{
  "n_layer": 13,
  "d_model": 96,
  "n_head": 3,
  "n_kv_head": 3,
  "head_dim": 32,
  "d_mlp": 256,
  "vocab_size": 1024,
  "activation": "swiglu",
  "norm": "rmsnorm",
  "norm_place": "pre",
  "norm_eps": 1e-05,
  "positions": "rope",
  "rope_base": 10000.0,
  "rope_fraction": 0.25,
  "qk_norm": false,
  "attn_scale": 0.177,
  "bias": "none",
  "tie_embeddings": false,
  "parallel_block": false,
  "init": "normal",
  "init_std_qkv": 0.0593,
  "init_std_o": 0.0,
  "init_std_up": 0.0593,
  "init_std_down": 0.0,
  "optimizer": "adamw",
  "lr": 0.00219,
  "beta1": 0.9,
  "beta2": 0.98,
  "weight_decay": 0.13,
  "lr_head": 0.015,
  "grad_clip": 1.0,
  "warmup_steps": 406,
  "schedule": "wsd",
  "decay_fraction": 0.881,
  "decay_shape": "linear",
  "final_lr_fraction": 0.0,
  "batch_tokens": [8192, 16384, 32768],
  "seq_len": 512,
  "doc_mask": false,
  "train_tokens": 121400000,
  "steps": 6959,
  "dataset": "wikipedia_en"
}
Each number is 500 + 25 x the weight over its row's rms, rounded and kept within 0 to 999. Layers, rows and columns count from 0. Numbers have three digits each. The size before them is the row's rms in percent of the matrix's.

# q: layer 8 attention query, 96x96, rms 0.0719, rows 74-95, columns 0-47
# k: layer 8 attention key, 96x96, rms 0.0727, rows 74-95, columns 0-47
# v: layer 8 attention value, 96x96, rms 0.127, rows 64-95, columns 0-47
# o: layer 8 attention output (transposed), 96x96, rms 0.151, rows 64-95, columns 0-47
# gate: layer 8 MLP gate, 256x96, rms 0.0975, rows 0-49, columns 0-47
# up: layer 8 MLP up, 256x96, rms 0.0974, rows 0-49, columns 0-47
# down: layer 8 MLP down (transposed), 256x96, rms 0.095, rows 0-48, columns 0-47
q74 122:519543500497490516529511516492539475517492490532493516494532469516542509527536528509500491497523520512441472450532502470511527502494476463502522
k74 119:534543534533512523499512540507482508488550473492448542474502480542550471491532498516523495548497506492481517506470487465483515500511464534517466
q75 122:502512505532486533553517457502507534492496514482526485482474518504471498469549454487542491485491511508523551474455469498546499475488497529527476
k75 118:492505505526501480526508479503517477508487534518549467507459508526512485456486477452553497484509498527538529492533472514505558481476505498487462
q76 123:528479464506486488501502533472477461522503511538510513486502495462534490500495535537487493466503510496436544460462498525512559507481501446480496
k76 121:511450498521531494506505503494457494447514490491525536457530514513508498470466511506462490448511517541485524531487535494457493498513491501492519
q77 121:483501486537467525518500445553478488480489468552509479501494520544468524508499475468489483547482491459524455525528501494512479506492469503488500
k77 113:504503493517480518478495483504511502525550497526490491526465533524491492511538477450538474500505469459500475490521449509467534534488470525501483
q78 109:476494527494494512502462516511538492484472462484542514525532488480502511501457486489484497477497508454442435495515496517508479560484513525495525
k78 108:490553468512480523508500510488488502483501534482461579479492495483519515497458508488474493443491491477483452474489472537515473544494500512507489
q79 132:479454475494488507506495477510537470515465515506439546478498455461552459501487473479535475518506514533465471535522500484538488510534528501496491
k79 126:488437517516496518522467534495525518508469505484472502492528534483535517452552498467497521569483500499487454561478514493549514502521508507525461
q80 109:461477476524519476492483480532467491474485503462495475486511449522521526536452507470505475467513493524510499436505473509478508504545547491456489
k80 110:502489514478496542482523511505515487489496512477459506495519471463513527497499518534467493467513480507492520495490468510492485467499530480558451
q81 118:512504460536488554486527517515486527534503542510503474491498502527473520528528542487509448499478513524501550516513518548522476455498488532535476
k81 110:496479547472515510499529502484473492521512510487556485455530454521475494502504468515551493487520473519550501480530537514504522505494466475533465
q82 125:507511505535488466544521465469504482535486508519471500527544470498506462483498508520486470491494482486507557486504507495473458498530490467473482
k82 125:480498507489509510467481554495508493499518471479513490479527490502493508528482479499471482491471433456541495525514492495500466492480503519498482
q83 124:500556524473503448543491547493488487504494503521496519473479473479466510503472525552461502529534516515534487483524507473484437445503475485514495
k83 121:473529505518535499477476536472512485523511504521514531470422466505479484521547504560532508530497535481504479470567528486486472498509511561489535
q84 117:473490480533472500445529493512450490536475528478462447465506514496524510505509511482492488520530465468456532469554506530514542495503494465524484
k84 115:502460535486476517520501483523456467508504498500482504524582498526502505478518486472496504522536446504458486528484551494489480474477502484494494
q85 117:486532482510460501512520450496509497518474469481470503514528480468502520513530458526481509503470496542533536499487528491452530484458547457466481
k85 117:507493523497477496495509488499520511454500454490455462511474541520493539519490489473443491495507511503495477509484522466460520482462494508466432
q86 131:479499466493471496458511505512515512489488491506488455458459484455520517529546494511478495551470492505471536507508531512508517488501475472493528
k86 114:505513498485473478487473470531523494474511475490469485497497507482504489481532501483497522487528461532521489521488544493437486519535431517528492
q87 131:512477510513471472501506507539494482484494498499536487534502441466509481511475530500510498497510489533442535517508522539506502477480488532491507
k87 123:476444483500489483456453501484513485493472507514544504492487486532526509502522527503553504489522474549521476485497546550489496510503468537485445
q88 129:532484539463503509468493485550493524480519521506532503522485532517528456497508486483515480508543502492487540451520520489494489558483471528482482
k88 124:530534478461502499507515509522464519459500511505538469545480541528505492508552507502490486514498467494540486480460507537533430512500453479476519
q89 132:476528498528520496522507481479472484511495481508499543477514505525478491440523488524510500471500507528517471455456505530475456539485503520517537
k89 128:468516522536526438507511477522469498527501485495515534513504528501490501479495482461484470577541524543467524468498482510466464490498500533508517
q90 114:575450470493443495547468501473511526470534521517548504505501469466471490471494481510501517529492509494502453469477476489511515501512534496456490
k90 114:512510484496488497500499465520524532489496516501509482508445552476454500498508512544474518468520522528550472505511475457478524484482505512471490
q91 123:505529483483501473538537483555537451518502508518475523527490478513503466475493503496517536524519474546502521479514488489478513533522487495511514
k91 122:520457461498492451520495518526502487503504476528498488490490485515491472515533500463498501540486475511511527515503479510508472479524469529500515
q92 122:467459492487481459525462527548512478447518494507503475522558452484488507481512500484534498535512517510508534475514480551475492548493513528492516
k92 118:511487497545500472532502525507502453496499514486469463486512453486498508514511532545483505479489453503516511477470485552471508503483502495445444
q93 118:456485480492478504515455520460497518499513518522453485483464506458480523506529482563489489565497513477507559496501503524530484488506490516506511
k93 116:488508520536520478513482481492505520496533510478485472472473516439499483476551477523476549500501501485486500498506510514447497508512508506477524
q94 133:498548480519501513542445481512507475465493522493455502451511481490490478485506543498568481499527474498505537473499496494521533492509498485523521
k94 126:539524514481521494521468498497532490480498490461494526439492493508488514458530495525559480535521487511524497493493512527478531421474494499507516
q95 130:528495539479504512500531547492510483469491520471518509401545465465481538458504516486495483489500526511517508483535528495528502491525507479507491
k95 118:476532475512503467522527499551502452513462505515503500509509481510476522478496549500510508519486512492552498494508581452498488505529489465526497
v64 156:437493472503524493496536481463521484516524517534531513516517515503568500496500488530514511532512468486511518549489500510463553510482497488527533
o64 165:475499466509484465473496489501531498504518479466457509527473492519480539479493485514526485522540452511500529464451490466477535520478483484478474
v65 152:490545534490508531493508530470504462450447503523525500537505506480522558489511462500472489476455515491460512493523499507483521478504489540538528
o65 145:487452514479485511529525500557543502528551511469482525469496540500486511441527511535526460482503501506511472526496508532506506524471497473487503
v66 155:497476532485506496525496504500568494536542547540483537507497489510542539475474538501515501470434469506492533494521496486497492472514496491518504
o66 157:478496515511497532519456491511486511546501488438486507458467494485477475527510469534503428501490478465481506515486519456473492512471498498518463
v67 151:506498507500495485538488475461507477478470515577516518509501521513457508537506464527465533517491433491469489489521504504488487528561520483516490
o67 157:528509514507487487534488527480489493491456485469512486487518502431462470495483529461566504495503490527509499473506517523509498538473453517469505
v68 148:474534449430521497504491498511524485491509552500502444492510468491535533530494502486489445539519525511493507441484501458497540521458497483506486
o68 156:461538541512494516554524484506514474467469481495520501499439508504492482466511469537487513523540453485523465488520485486507459496506540467466515
v69 142:482526491488522534513520540473510516503516500525496527534484489554490530500498558480476502447536458520494489516512495490497464478548468533483483
o69 154:491523530473525491520461465522501536488500528491492475486529518470489526486477515492540481500455462494494472510527465493536503476476521479507483
v70 155:460496525481509494512489518478528547507490533497468450477512524525448542448496504479452456512541512496532530482518504525500490512541496515525519
o70 153:520520497489475461497474437498502470532496526485512489518468516501499499532532504524523516486471488491517498476481514538456525478488536504529497
v71 155:466475516507500523485495492469503489532474527436538500464483472543519548479534498461455484506545509470525484482499494467477486544511505460512510
o71 163:508466466515523491517468454530515525478528496517467505517523470449533508538515463478518513510522506524528519516466511501436484477510513503486507
v72 138:481479489522486524475526504503489468572507481490512514532478468463536534464522541528480476502495488514498506580502489480501474472532493524460533
o72 137:521498473498552508510468472519513546479479486527475507502534478522456509535483471462477474537468525502464503548503526504505489494471465482517505
v73 138:511566505486520527490500552549526504481493497491506515481513526492475509534493500507506497495502482536465495492489496481492495508512480487480536
o73 146:475462517496474495528523504476473473532497483486485503517492519484506504425486549482491459481461525475517512469512464527482515485510539480499498
v74 151:487515502494469487553505506444511481509544476502510488484497498548488482536492462513489466488507513526478466485500506544486522526494502526569513
o74 149:526506542472473466469518468507546540478501564458496483503511524514451496466505518551504553504488464545535518498508502527500488471533503491482492
v75 168:510455554488487473519504486540493467536544477467527496521484516505505508509503494533533523500474513474519470495509501482506486542494509523555481
o75 160:507456480525520525523498495467541496476470516445501496500482461524477477538525517477500493500510507505478509470472512465485513499527482512488478
v76 150:509513490468503481509501493468491448489508474540517486475465530525471560503494514479502492458528507494511492501460500469488501513491517512564504
o76 143:486512532478499534540484518507530505463481555495497470532442497508530515505491459507545509501541475483533522511513508519485523515510505502471488
v77 152:473503473508491550524452508524502537483519460494477471470504492519509480525499523496529465505506504493454507464464494525511462494492503474510507
o77 157:499510524508474525505478492486479484529494510528488489515449509533462475493532450515463560459478491492560503521509477508512538521535504463508487
v78 142:514487525527503573497474484529480528527505519545491530483495495497479537485470478537528544495544469499503509472483505523484509488541500454490503
o78 157:489523464518517493461458508477483473566526453503503482483504501474518483475494464494470436501526472483507557497502517536491525528510509448493490
v79 161:513530495504476501506489510513518500517549408526511485524525518464506501485508503495514464482507563535521472519526497571506487522549495462480451
o79 159:525495544474514480463497506471465483532497522484500498527516498530488530546511524500522487512473511485478460505497483509553508493517494496560550
v80 161:519506478529489562518506514455505529531489484539520493494523558514500515507478557483515495475457504501528519491498506500488508501532494525489474
o80 166:533470535472506492501473503502476476486526481461447519498487473508465539520491475515549522475487473517439561483515507468499529527517469478524518
v81 143:502489500504464463502490466502488433517537529462475464464477529546505477521464509501481505497528474472478501489535502530506555463550488508467525
o81 165:532535488522496524500482455514533459511481488514533542508517490509517462522449469541514535477487516510533529554514506502502504451475501506538467
v82 151:497508506498499545492498506501511470507501523492520449478489542506520512489511526499506470501530485494510489527533507497507520527452493522472552
o82 155:511531501464512511517506521499544430453469484536485522509490485492477500515492498541543489511512523539516471466524509466448526488474498466519465
v83 155:531488443536511468458521495506503508537499471530502482499489544457480553484506525496503484480526508454490489456479507489517497458527488490542474
o83 160:501484542489506495511484536496479475472488491522499480485517472508478464504543482480474480468545485494455542514500489546486530566481537501529515
v84 153:515495493484489549452524508493480519535569489487515502503499522514470555480486500555482543512483522546494484476491501530487492517485492518499481
o84 152:474542484492506503507495490517532504482517516504489456488492514495481469500507508491531451485521466500485568538498541496529508443545491454486550
v85 148:508447516494495477505436545501467539532508540522505498527494471474470465500516527473503472460520513464455512472503497486525494481497504479513481
o85 156:475539491504484491500534461537518512494509514452502478501507487512510529492515494480517524466527543466554474514520532512533525559508529533501518
v86 151:516492405486494482509534489470498481498523526465525510449513522485500473497525529493524540512481469473460463489508489467497470531518494503514513
o86 154:464493489502480499517523522484535485449481498490519458533553481468460488492485496513521530518510524540492550529490501487519521524498453545490479
v87 160:521503541534491458505483480493481524505530466461454491499466506520507513512478523485478499480551518528512480499511497484506490522510490471559518
o87 167:550537512491508535476482476523476526549482521566506509502521494536499517466502499499477454474493473483536510503513514479470519480551504508487475
v88 155:492512482541488498501499506520550497409525519472512462512514515502505505523499530483503548505496540542498515520507491500510533494540513534556489
o88 166:467499521474522509508493541503468499529547502500523535560550530491516480505525520525522522506476504468511503508528503478519542484523464497516487
v89 152:509486503499500531509511489511499460498500464522531507522489465520495508496512489495513545511511536509501463493477500508498475485461510464499489
o89 158:468506505495526514468443520496510527493511515494474509483534507483563535559485499510464474523539508477490503491521524469478469488525487480510465
v90 154:521507545464492507513441515436549515499490522521475505492501503501461444451486541496520468502500479495451500525449507486514462506480481530467543
o90 160:533503457502494527538512489484501491528489521476496447487485508525479568487479422494489548497486538473525504491510506540461527476509508501533502
v91 156:493472442470472512520495483513492472542541436510525532503496478479502491506485547491472501494496466549462509461486495468511504492453499496492525
o91 170:497539554525540519515519451478491528493466532500454526477508524511473508529475487501479478502456513467510535487532504515488478517511495473493466
v92 159:530496519464512495468491513515480499488521495475489479501531508483473513457498465471505512515447517501494495479547498467531483509532480545452458
o92 168:461465479511496513492540477501508453512519506459515515455508529505475485505486481494520477474506526476466487494488500475500534485505502508502504
v93 153:530502512467509475518468512514510502512482493519515569524514524523493531495525500493457537512475521499503489456491501528497503470460513488496528
o93 155:511491504564470507493504528514462485501495510515453518555483517460510505511457552474569531494532464484484549551496502516458485508478495470522505
v94 159:496534531475539487496493511518518550459492509508516506535491489537525493520497525470508491493526496505486491503533501472502548564508492493505467
o94 163:465499490477517519502501522541521447507495539488474534480496499475517520516511503478481489481507478537519472473514501490525490474464533538481503
v95 166:494529534515507463492477493549508480490461518541492525488511535518526488500476463496521505502445471492523524493507497479491489508500502439467476
o95 159:482465486489475545504516503497488506499520487503462547519453478480531531495447528521492470477511475552525509473521503476478537508455488545499491
gate0 094:531473510500529527499519437478460514501519474525505473492523478484493490463489465488510520502520530506529499450474492484542508483502558484506499
up0 104:558484525474492531506509442531462526494508516486470485477481479454532484482523501508474538477486517528531526507458514504502536499490511493484511
down0 101:483518520488507485500482518518514495490500517480460496494487486429515506536542520518492512514486509501500494498517566534494524489479443510471489
gate1 095:478498498516533511516528457494471519530511520514532511511485505490542509483483489453510523514508547492516523500471497461482520494501531475445514
up1 103:494490482503467472499494516491511495502500479472454454490490460540476514508485481514520506512489482521476495521547481486527492489492538504575486
down1 100:475463531508529523528504496468502515477487518471475522543510489526494501473468488520509490505501540470505512493489524498473485506514495487480482
gate2 108:484483517482532491474498522519479558525535480493506469547511490519489501462492524497489535475515497478520512491526492461507459525507518523495512
up2 095:508479494477500469481478467519525467499578554474466488484504508526497492490462495426465534522495504536507471515481466506519479515489508477517510
down2 101:528552445533545515504484461483504537508493506496507505498515544518517493485514509525508519471492521500487502507482525510504499489550497526497487
gate3 094:474460539470541523500483530528537507512522484492479458528533508504468480525489485455546510445473505509500513526500460490539497468523531499524477
up3 093:487493472457527541482482504534510503501479503505510486483524528461484511493533523490512506502495513475497470527467524528534474487493512463513533
down3 090:464511489485467472543501508506540489496522516537539528486511524531478525509494497518502484551517495518523485505491525494481510478505444487498492
gate4 097:488469506504512493548455488523515491505488488525480525528484509504485485493525478444515492513501527468509477502537426465515550525504501517479491
up4 104:463498477506529549494517489493503500526490457502521476515513515486530512489456525498521469491518566506441508447497512482494467545503518533529541
down4 105:507510451539513503521481459523538511539494505494511502458517479494521454493486481449505507559476539515486507491552482523495549506506531495501536
gate5 100:509501469455530506504474540540515511513503474451464476506504478493510473499520525497495553439481459474502494484493492474497533456522538491490440
up5 098:481522495477494492501496503486498499493496487432515450465526510465457503510489517481472517487512523504504463520505522455502492483516518531522463
down5 096:497476523493490528467473503443490507503519555509518503503499519533460506539474551500513470477525538530522516520479537529529488501476511496502480
gate6 115:510471500511484462506502511481506537547501452546460509472484528493467481487482480478523512447551509480490516495531468472525517498503502548514451
up6 103:527519538460480479505504503486473487495467560480489482486509474496507558530510492514500462483504467475546504523449502487473548474464519469501500
down6 104:506500490523509523533500517509506498524534499521524500522471495487471491501526527538529523486478488467501512443522501497499449491509476556506507
gate7 099:513478494520543476541502515496463485520477504550516497505519513555479442534507538438520516479505489483508522542507498493509501446458487448473512
up7 100:448495494470450502487492466528527502536470456470471485543490478521504516495498495522504480480496503532486472511518495488468499487536501505522482
down7 101:533481489484512508512514463522486487523520481503525468480520515542471500511537514453542461536486465472495531458498443488485477441492525495461482
gate8 104:504525524506518470488519489561514532509527498482507485520494503504501515485491473464526462505481550456495492510482485456504525523520509515508469
up8 105:491483504494498484500501519487484509501514482477521471529455512503537540494507508529476499487515533476475532514509502453522504506494501472454493
down8 100:541438499501459523484527506463489517506483513514509513496518454490487491497500511568499509482518455498448503501497504517530479471465502495459498
gate9 100:469530517547519448531501485537524474482471519474490494489553529470507471477504481518503514485517499522474475484497453474478468526532505527476524
up9 100:523521467480500493485549474517510470517464538505504530511468474517467492472481508509560521500499471462540521471518499525528524537522507524539511
down9 099:499490474469546529512504529502512493543468503545506506524452532498525514457507495486501445475491465470506526512507514519486478523497511508500525
gate10 108:490474514527462512483454481513522495486454486521517549507489505553499487525507478517520500522483440478518488505501465523521496487524498494467519
up10 097:492532500490489473551501490506501520494511442527476519510495514524474461517527522509488447508510478494537503453511471551482497520483500481451504
down10 099:506497514443502495510511544519502449469528504491450493493500462493469528489512508505497520479534500535482475522496519466534572475471519510495465
gate11 094:534488449468482517507502559509542533468496509519508511528491500504467507489445517469466503477513458494516471474476463474544529515481509476475493
up11 095:534518530513549501507487506477504482494553531517500532497487556491539521457513475521511482486509537502500513516476489541460503537489464527491486
down11 097:514474518528509504506537434503515552498498504530529460528490538513441494518501462484491460479501514499521499461480518496493513508473515490469530
gate12 108:548503512451511513479505497510516466505485488478535530484556497524538497442511516516523500424493492466497488508461473495500529520498507473463472
up12 098:472487516494491510516546517487529466529466499550489460488507510489493507541521485481466502516498463492488479550512501466493555494521509528488475
down12 099:499494449495519503480478486510503528479504491500552546464496515535516532496487526511511486511512542542504536467487556455482433536478474512482479
gate13 102:502524520506460466494505538513553534541510492517497520474491539493481533486477455459517487523467490489522479501461476521488495543500489504480450
up13 099:504469508459476520469475522519477506495464517520487456503532504470522495477482495549502500487472480480523490526514529479516522510492504475460538
down13 100:507504495463526496482506485475471471454495531490472530509536474495504504503529538483525478475479530480524493499522491469517542470483493494494520
gate14 093:515451498477526538434497559460498507510489466496479473504540503484500508502468496496508534480483511480462473552482496495555447499544524488497532
up14 091:500510479520483493506500449505477490477500530476494487544520512511501468494492525461477481529520490509507497439482455498518522555467501474452473
down14 087:516482496492498532457502508506537510496495499480502527474516526473522500502475501513488509486452514476449472539495464474571496486486552532497537
gate15 113:542544474504532472515495503496481511487534507487444538482519490470517461477497503519508490511533501482530478511428450512521517522484522475490525
up15 113:499469523535540501515468480506489477524527480465505500500491526484475532510497485485504525505530466486477490496500503518542499467500472491497531
down15 111:464528492498469490502531510484503508551475514529504485480470506510515492489472508475490458486520494462489502436480526436458502486503492491516514
gate16 104:460532503510489447506518495505481514504531460503469484484490468494490425481460540459501493522514493503536519471489453475472532492481498522560480
up16 101:509509549507541466493518518491522512515508479514510535506506489516522496464450469482476492528532487484509506525536521461432486481493517543509501
down16 103:504503512467478511490487549491491514450525515462500464485504492478463504522483518499567463506487498510514480490512538481489498500508472520491483
gate17 096:501514503489478495515489500491528514476551510527505527507488487491517478478469505496483456414488509505509519525498495526509503534505543525483498
up17 098:468544514478472445500481519492531553430469477484500510476516476492488507546484487500500491512494495473487485464494476498498466489488541522493494
down17 100:538543508502511505462504519470502534478531519482461491474494531519498518500478467501507549470515497515499482514509501478464465519550479520482487
gate18 095:532494431499536481524526509506498470518502554497521494509485512517468508486554522492497498468485512499484523513495532543507490509468498462519498
up18 091:503527560520488482480513514492515520473526477497507476453495519465526509480492496494488492504550482504479508466500479473484490467466484504522476
down18 088:486474462486491529471497504511472510507443537546536525535518496540514499515507534512494507479524462489503485509475506533507511512537490488490515
gate19 100:479485504477524453518494512475524496535443462524487470508509519533469497486499477458535484506518484510482450524492480526492504482487505524526427
up19 104:536465503523503505513529473530493476494533502435548519491521475487550466493503446502480486458506512518508493471522500492507468514523465513475537
down19 100:467450516506477487456525512531519507501497472536495458496506520509490466472525483468524460509527510495542482493530440486511505481509457531508450
gate20 105:510476506471488491512488478491515476522510503472503477500516497450516526465496509486517504478580528531449489488494479433518495464465535513488511
up20 101:493512470494502481490504501546487451526506462482513496476524523516409497443518499490528508533500514499481510505571493492529469436493480492509509
down20 103:511546483496537533492467497480485502501470503492465506506540552484476466546584533510538522511482528486508505486514516503503515503508454491526492
gate21 100:499498485502494526498505503476489490455526483453461516497525519497519506479482409484510535493477510498553478454499490508560535516519500511508472
up21 097:492513455523485501540452502488493532492467500509486553469484489513482511515509519481512470488482485476474515505462492512498488528521515477493507
down21 099:529514490507525504520498502466479504482488529462529548443496489494491459521495530498517502491530550515521506583457502498519476514507532543470505
gate22 095:490526467486542459534507490523540455481532492507482518490524488516503477500493501458534503475518476510521528530450474450528490503537522512518522
up22 093:494588475486499500518556470511498472522542516495479533514467518498484500491466520490531477467536484523503543522480505477491490485517504485506532
down22 095:504504494486494500480528496501502537508507542473517480486490500453470479503490492515483487502507527519507540497502539531493557509463530474492471
gate23 092:514448498516496536507521504471480506446528499507484548520467444521496484474521524505506520515506523506514517493495502505533484511507513523517485
up23 092:527522524477510514499494519505496517470472510483428505515481528473495522484514542501504486495504497480503536505537516473515495507537514506518486
down23 094:474508464523497506501461504498494529508513491498551499519508479490501467501517461480552475469525487541494494506530410559516471497520481433512505
gate24 110:499492497494521473532495481505507518542494482520468490508475514523534488486522512475504492503504569486487514494494471445492489547455525505491454
up24 105:510489487514526522473452514521520519486478529501505487498447501499525545514500482521478483529489529482515489479492487555549491520524491506516512
down24 107:492525484500494526480479560474451471547502576516491518479516476533481505457542549464504494463519488495510499491499478527534490454495486503455472
gate25 089:496512471481505514500515473494538512529508499574562517523509527498508483503452481460568522532511477515482488489482492469473499494504523525489485
up25 099:480556483516511494468458488511548486500492495481501478487529520523452519490502489512496501506488504467553504474488492488486491513490502519486535
down25 099:499516465501495541496482502469485473478480528522508492494508542499471548523484529529516508506484485518528484446514463502501545455479467475438548
gate26 102:488488482477492445508489504493532541510474441550488489559504523526449479528494496467494471477501450490495499505523479482466521503492495529525489
up26 106:506493525508471480553458493518525466531490540484503538500502540508505494497531503485513524517556511479494461571503501460504537530464497550506532
down26 102:503522573511507493501523517466489523498441551484508506508507482533530530462514483508515500490521466502490525483502442439497519489467517535559529
gate27 106:536501475491498495492506527487516509462519496463447472489494482502499519506491546533509504440514448533525521451505465527487493489496523520488481
up27 097:496487508496547523476486516478498509481486522506471489550502482545507547503522522522477497469526454535523504470477508503541499498480523510515498
down27 099:507476470511529497551508457513482518491473504507510478438515535500494538516507525495523494554459568503471474518568543491513503518500486487488523
gate28 094:531483542524558495486498485470537482508514518534516520439483472503526482500509563486522475539531498523535504499546467504480546523481529513461493
up28 104:548507528507513494500527499500505477520486521489478520455505452508555503519531521541454474501514498523506559518488525522529497470505429466496513
down28 097:470519487478489491513518493534475536489502488490514501557545532466481525506480515488456516502472466498511490502440555510464473533487502430530517
gate29 099:472522458441532510548497505521504520483475482511510469499534524509509466502485533490463502492524498519510487460498467477481457484508503455518468
up29 121:503522481546505511470541521476507450491538524466530524482532515517516481483483511504489455504484465517460528523538478547541557494502513530478505
down29 116:500509500527506524494463500518458493513511475492512490535525508524466499494463523487515458519513495474487474464501429513544495486477512519506500
gate30 111:475516488504476490499499511537496493496525510473465484504480563505459477507437505500498519518564491495510453498476482496506498494531490510541477
up30 107:518506517551484485495510498466560494505520506492507524450525516508527528525525452505519505490553505505498515543482475512490541510521525514499497
down30 108:489501521505511479463499526486448499541479525464517506534455474517518458497463527485491512542499479520460505493517558471505555507501486504518468
gate31 107:501506529469512491491471483543490511481495522483501522498495517510474475493509462459519529515534468499549489433453477507479481497484533527546488
up31 105:518490497530511506483496480517499504420443494505477527493519499467518504482450496492515482473451466482535507533436481526478530482480517459489472
down31 104:482482509529511513494462490552486503497473543504522509478471519489478460500489465524487488417512522508494539456500477530510489470544513446518543
gate32 082:466476505502528500518492547478459497516552476518466524548523516498509508482515536494518535499475491498502488518478502443544477502500502573513497
up32 108:468466522477474517505486538522474524520534483530457542520473501496516452509520543453516503545473496530486500502465519513481509489480450539509515
down32 103:490471465460519485507472509522486500492464479495480519516480484465528489537513496480517477511530542498508496441489528528516542546498462471508494
gate33 100:478524516475496506527478496487528476452484489472460494486494522498491465491462447500481503537468451471478481488447466544480508518498520521523473
up33 107:531500479524513486461473531470505505505500522469520480495477507499490474503489538509500546460529502477537487481481473498538469507520509524516501
down33 110:483515504472484512494451517535486516499507463490523500491510518449485477502480505500483486503455481490508474505504430502546470504456534461559475
gate34 094:518461482445538488508513527520501452503490520493491483545510491538549467482477515483500490504464480499549513497492508519539482492474518473519507
up34 097:522469480461518508478512516549490482498504490543487444527472519500525504477484518487457551533470492504505532493515547513521484493467483489517511
down34 093:486545497552491475439488497487470514500514441505489505467483529487488482492522524522471524459536479513467503508490547472451488498503503551509476
gate35 093:532512489486511523491497463469504491477490545498538502532523529538530511497467493521520487465550520524475500486490497496510500531488503501459516
up35 094:514490484501477511493484455483488525463450500463509460570477530482493500498488505482487481523495515460479482505538500520440522506467479503479524
down35 092:509470486498489457464466482505493458507509504511498488450535496511479482511518526526469505520445510516530483559484510495509479493492470504490515
gate36 091:511523540478458512524457493514519479557511510551497525491489530481484462519482525484512537500561514483534479515534490463487466533501492524466505
up36 093:493511485482485496503430512518498560561521494503469503511527520468489482542486499534492521481500527500500464528497455446497489507531521543480514
down36 092:492525496466458493503556490479509522493462540528487494524474453484453498500507476502495515532502523500503469481520495479518478526454469539482542
gate37 107:432473493542485511481454460520492479502502513494515495514526500501478479503481496496485475458452503488542500469480444508467496467470492525489457
up37 092:511482501485493503556492535464528489468479514500531482451496488502517487514502505528497498511438490445512501524492522567527473477528481513467506
down37 097:527470500526496543529548551498494526518496519490476526499482545518484490496483498490559524469477470492480472500496487532512493516497520473493478
gate38 107:555500504544514515519488478473514513474500497482464513482516539528506439483500496505539477515495502489498521519502487499521540441516521545484491
up38 105:478543416513457538529456486460518489491499467484485506517531508494466506473491497479527534503532502477494498480493469491489485514468520526518480
down38 102:528500491490533529533502524487516470451494488445466496500504547514563487459515489482530479501515482482491480461498481498506524452514510509497500
gate39 099:479527504500516496481505495498460460494495545472495457500532475525567511485491536527520463448501496460506523469454495462500516464535526464498537
up39 095:511496545450503574517506491478521509500471472495549542495467516484501448531492498494521504524482525499513507500532529523501523507483476512517519
down39 098:507487511556471457496490499518508462523488467494455489522476513533520535496530482486475488492476530511488488501510458460513452501555476509475432
gate40 097:498496502512538492454465445487488468514490509508503446526523528504528485454486488508529498502502480490528488470530473492497494483524477460441520
up40 098:512524553510472484477475450507499498456553512488495472476465478492488507505487510528507526490484466529508501487507506510473507519493499514526439
down40 100:492518513498504493516502535553459472461493536507508447531514498489462488485488490495519493484492532494476480513466482503509435494465531468563522
gate41 105:454525529504537492497503443512481494498545481489496514493483543532531482515446542454462507509519454509558508491501494450490473542484502495525532
up41 096:496488482536500469509476514418538481501496502515505530498500480514492468528495518494479443509522528507519467476504497586490478504517508534465476
down41 098:504502499537488472474487432508511519507504478454500500505490535497493487489517469511485510506546463520500503509477451433504479472513497449501495
gate42 096:460496495457536487491507489525545495458553498478509494480483514495499514503515467473485513492494496494501475509509480528485497512499506532530522
up42 101:463554492522505490502528498539501488494488484508509465480524535540491496474482490508551474487505510519457555528514506547505486493483494481535524
down42 103:489531532484512469508520507512511476506510496490547509498537508521439516478526496490479496509499529542543502517534500483555477474506467502505529
gate43 104:454454492479498535478480507506562495502463517511514548487509472501496497503491485483502509496484476479515533508481497518527504549491551507550483
up43 095:492480512488464537460506514460509503533466478503472482488484514493558486508463511515469457457512522498472520524485526483501539493441508462483482
down43 096:559518472493549469450475476470471509487517519514519479521469462454470502504494533480511485470471472512535495478509522467463465473519501479482503
gate44 107:505471461464488479514479488551496485504494511521552528483515479498493471499487466480523547487478468483514499476517479480519464519532541522553474
up44 105:489567496502470432455548498488501447485495493446526487464486534507511478560502487563490512498494506508521513496473490496511518511448506505465490
down44 105:486506506481481475487548489505498448483527468479499514518523472501477487493468512461547507514507492548562466521513464526453505517491451476486467
gate45 109:470518505495494485494480461498501502491471482539465457528518540537466494486483507476494530493530490501517495512495476478490494494488470510508508
up45 107:500507506503510511491498486489515486513437435510481479511507474500504479486491507517486536517522518418494523491497489496484522507494473486522473
down45 108:512521503542467466493448524506545485521504534507525502527482482492488491528491503540509567538504502506528498506504475530464548530503505525464496
gate46 105:526519506485542498497531536531516493488515495513487554500490481512487447512460523488524503490469509488515513490509475492497511513549546559523502
up46 113:481497526439490532447519532538525496518489514506509502513497523496514472520496491446503484513458494508522490507500505506513479480504491533518524
down46 107:456507498490468470442494485531494507513492497484558452535499513494471503539516473489504524497522511492506484496474582474444493518516477515507504
gate47 104:487476539517494444522463518496529491503527529495504516493551510501528502479483527521514496467504519473523502486499516487512481510549484537469501
up47 115:504522518547523517490481509559478457486488549476533516532487510494458518510493498501476491478485474522467548524498512510532542517487485516499515
down47 112:515526505491437488533479479544496497473507464459479505504474490458507495495487477453485521496512489518456505472492503511484482536510474504505492
gate48 102:486498522456471470493509486486480467510469488485486514492517476485526511447520518524494518499510476478522490536469512441492466501502512481515476
up48 103:497505485486487467489525528537497474547504499544478481491504517488488505489511523488502442493476491566497537463507485495499538523470522510521479
down48 102:482523495541519473490538483548498547501502485502555545537482505504473520511482537494497477512480523514477495475518578476484454533504499515484532
gate49 108:497485455488516505466520507526501500510509519490541485513511545500506447488455549487515524533510477514512492483483473510470482508516506479471475
up49 112:494511502531536464493479481517529479506523526531534498479469527507485475480488475485478518489508441469518469497478513524512412522431462508437497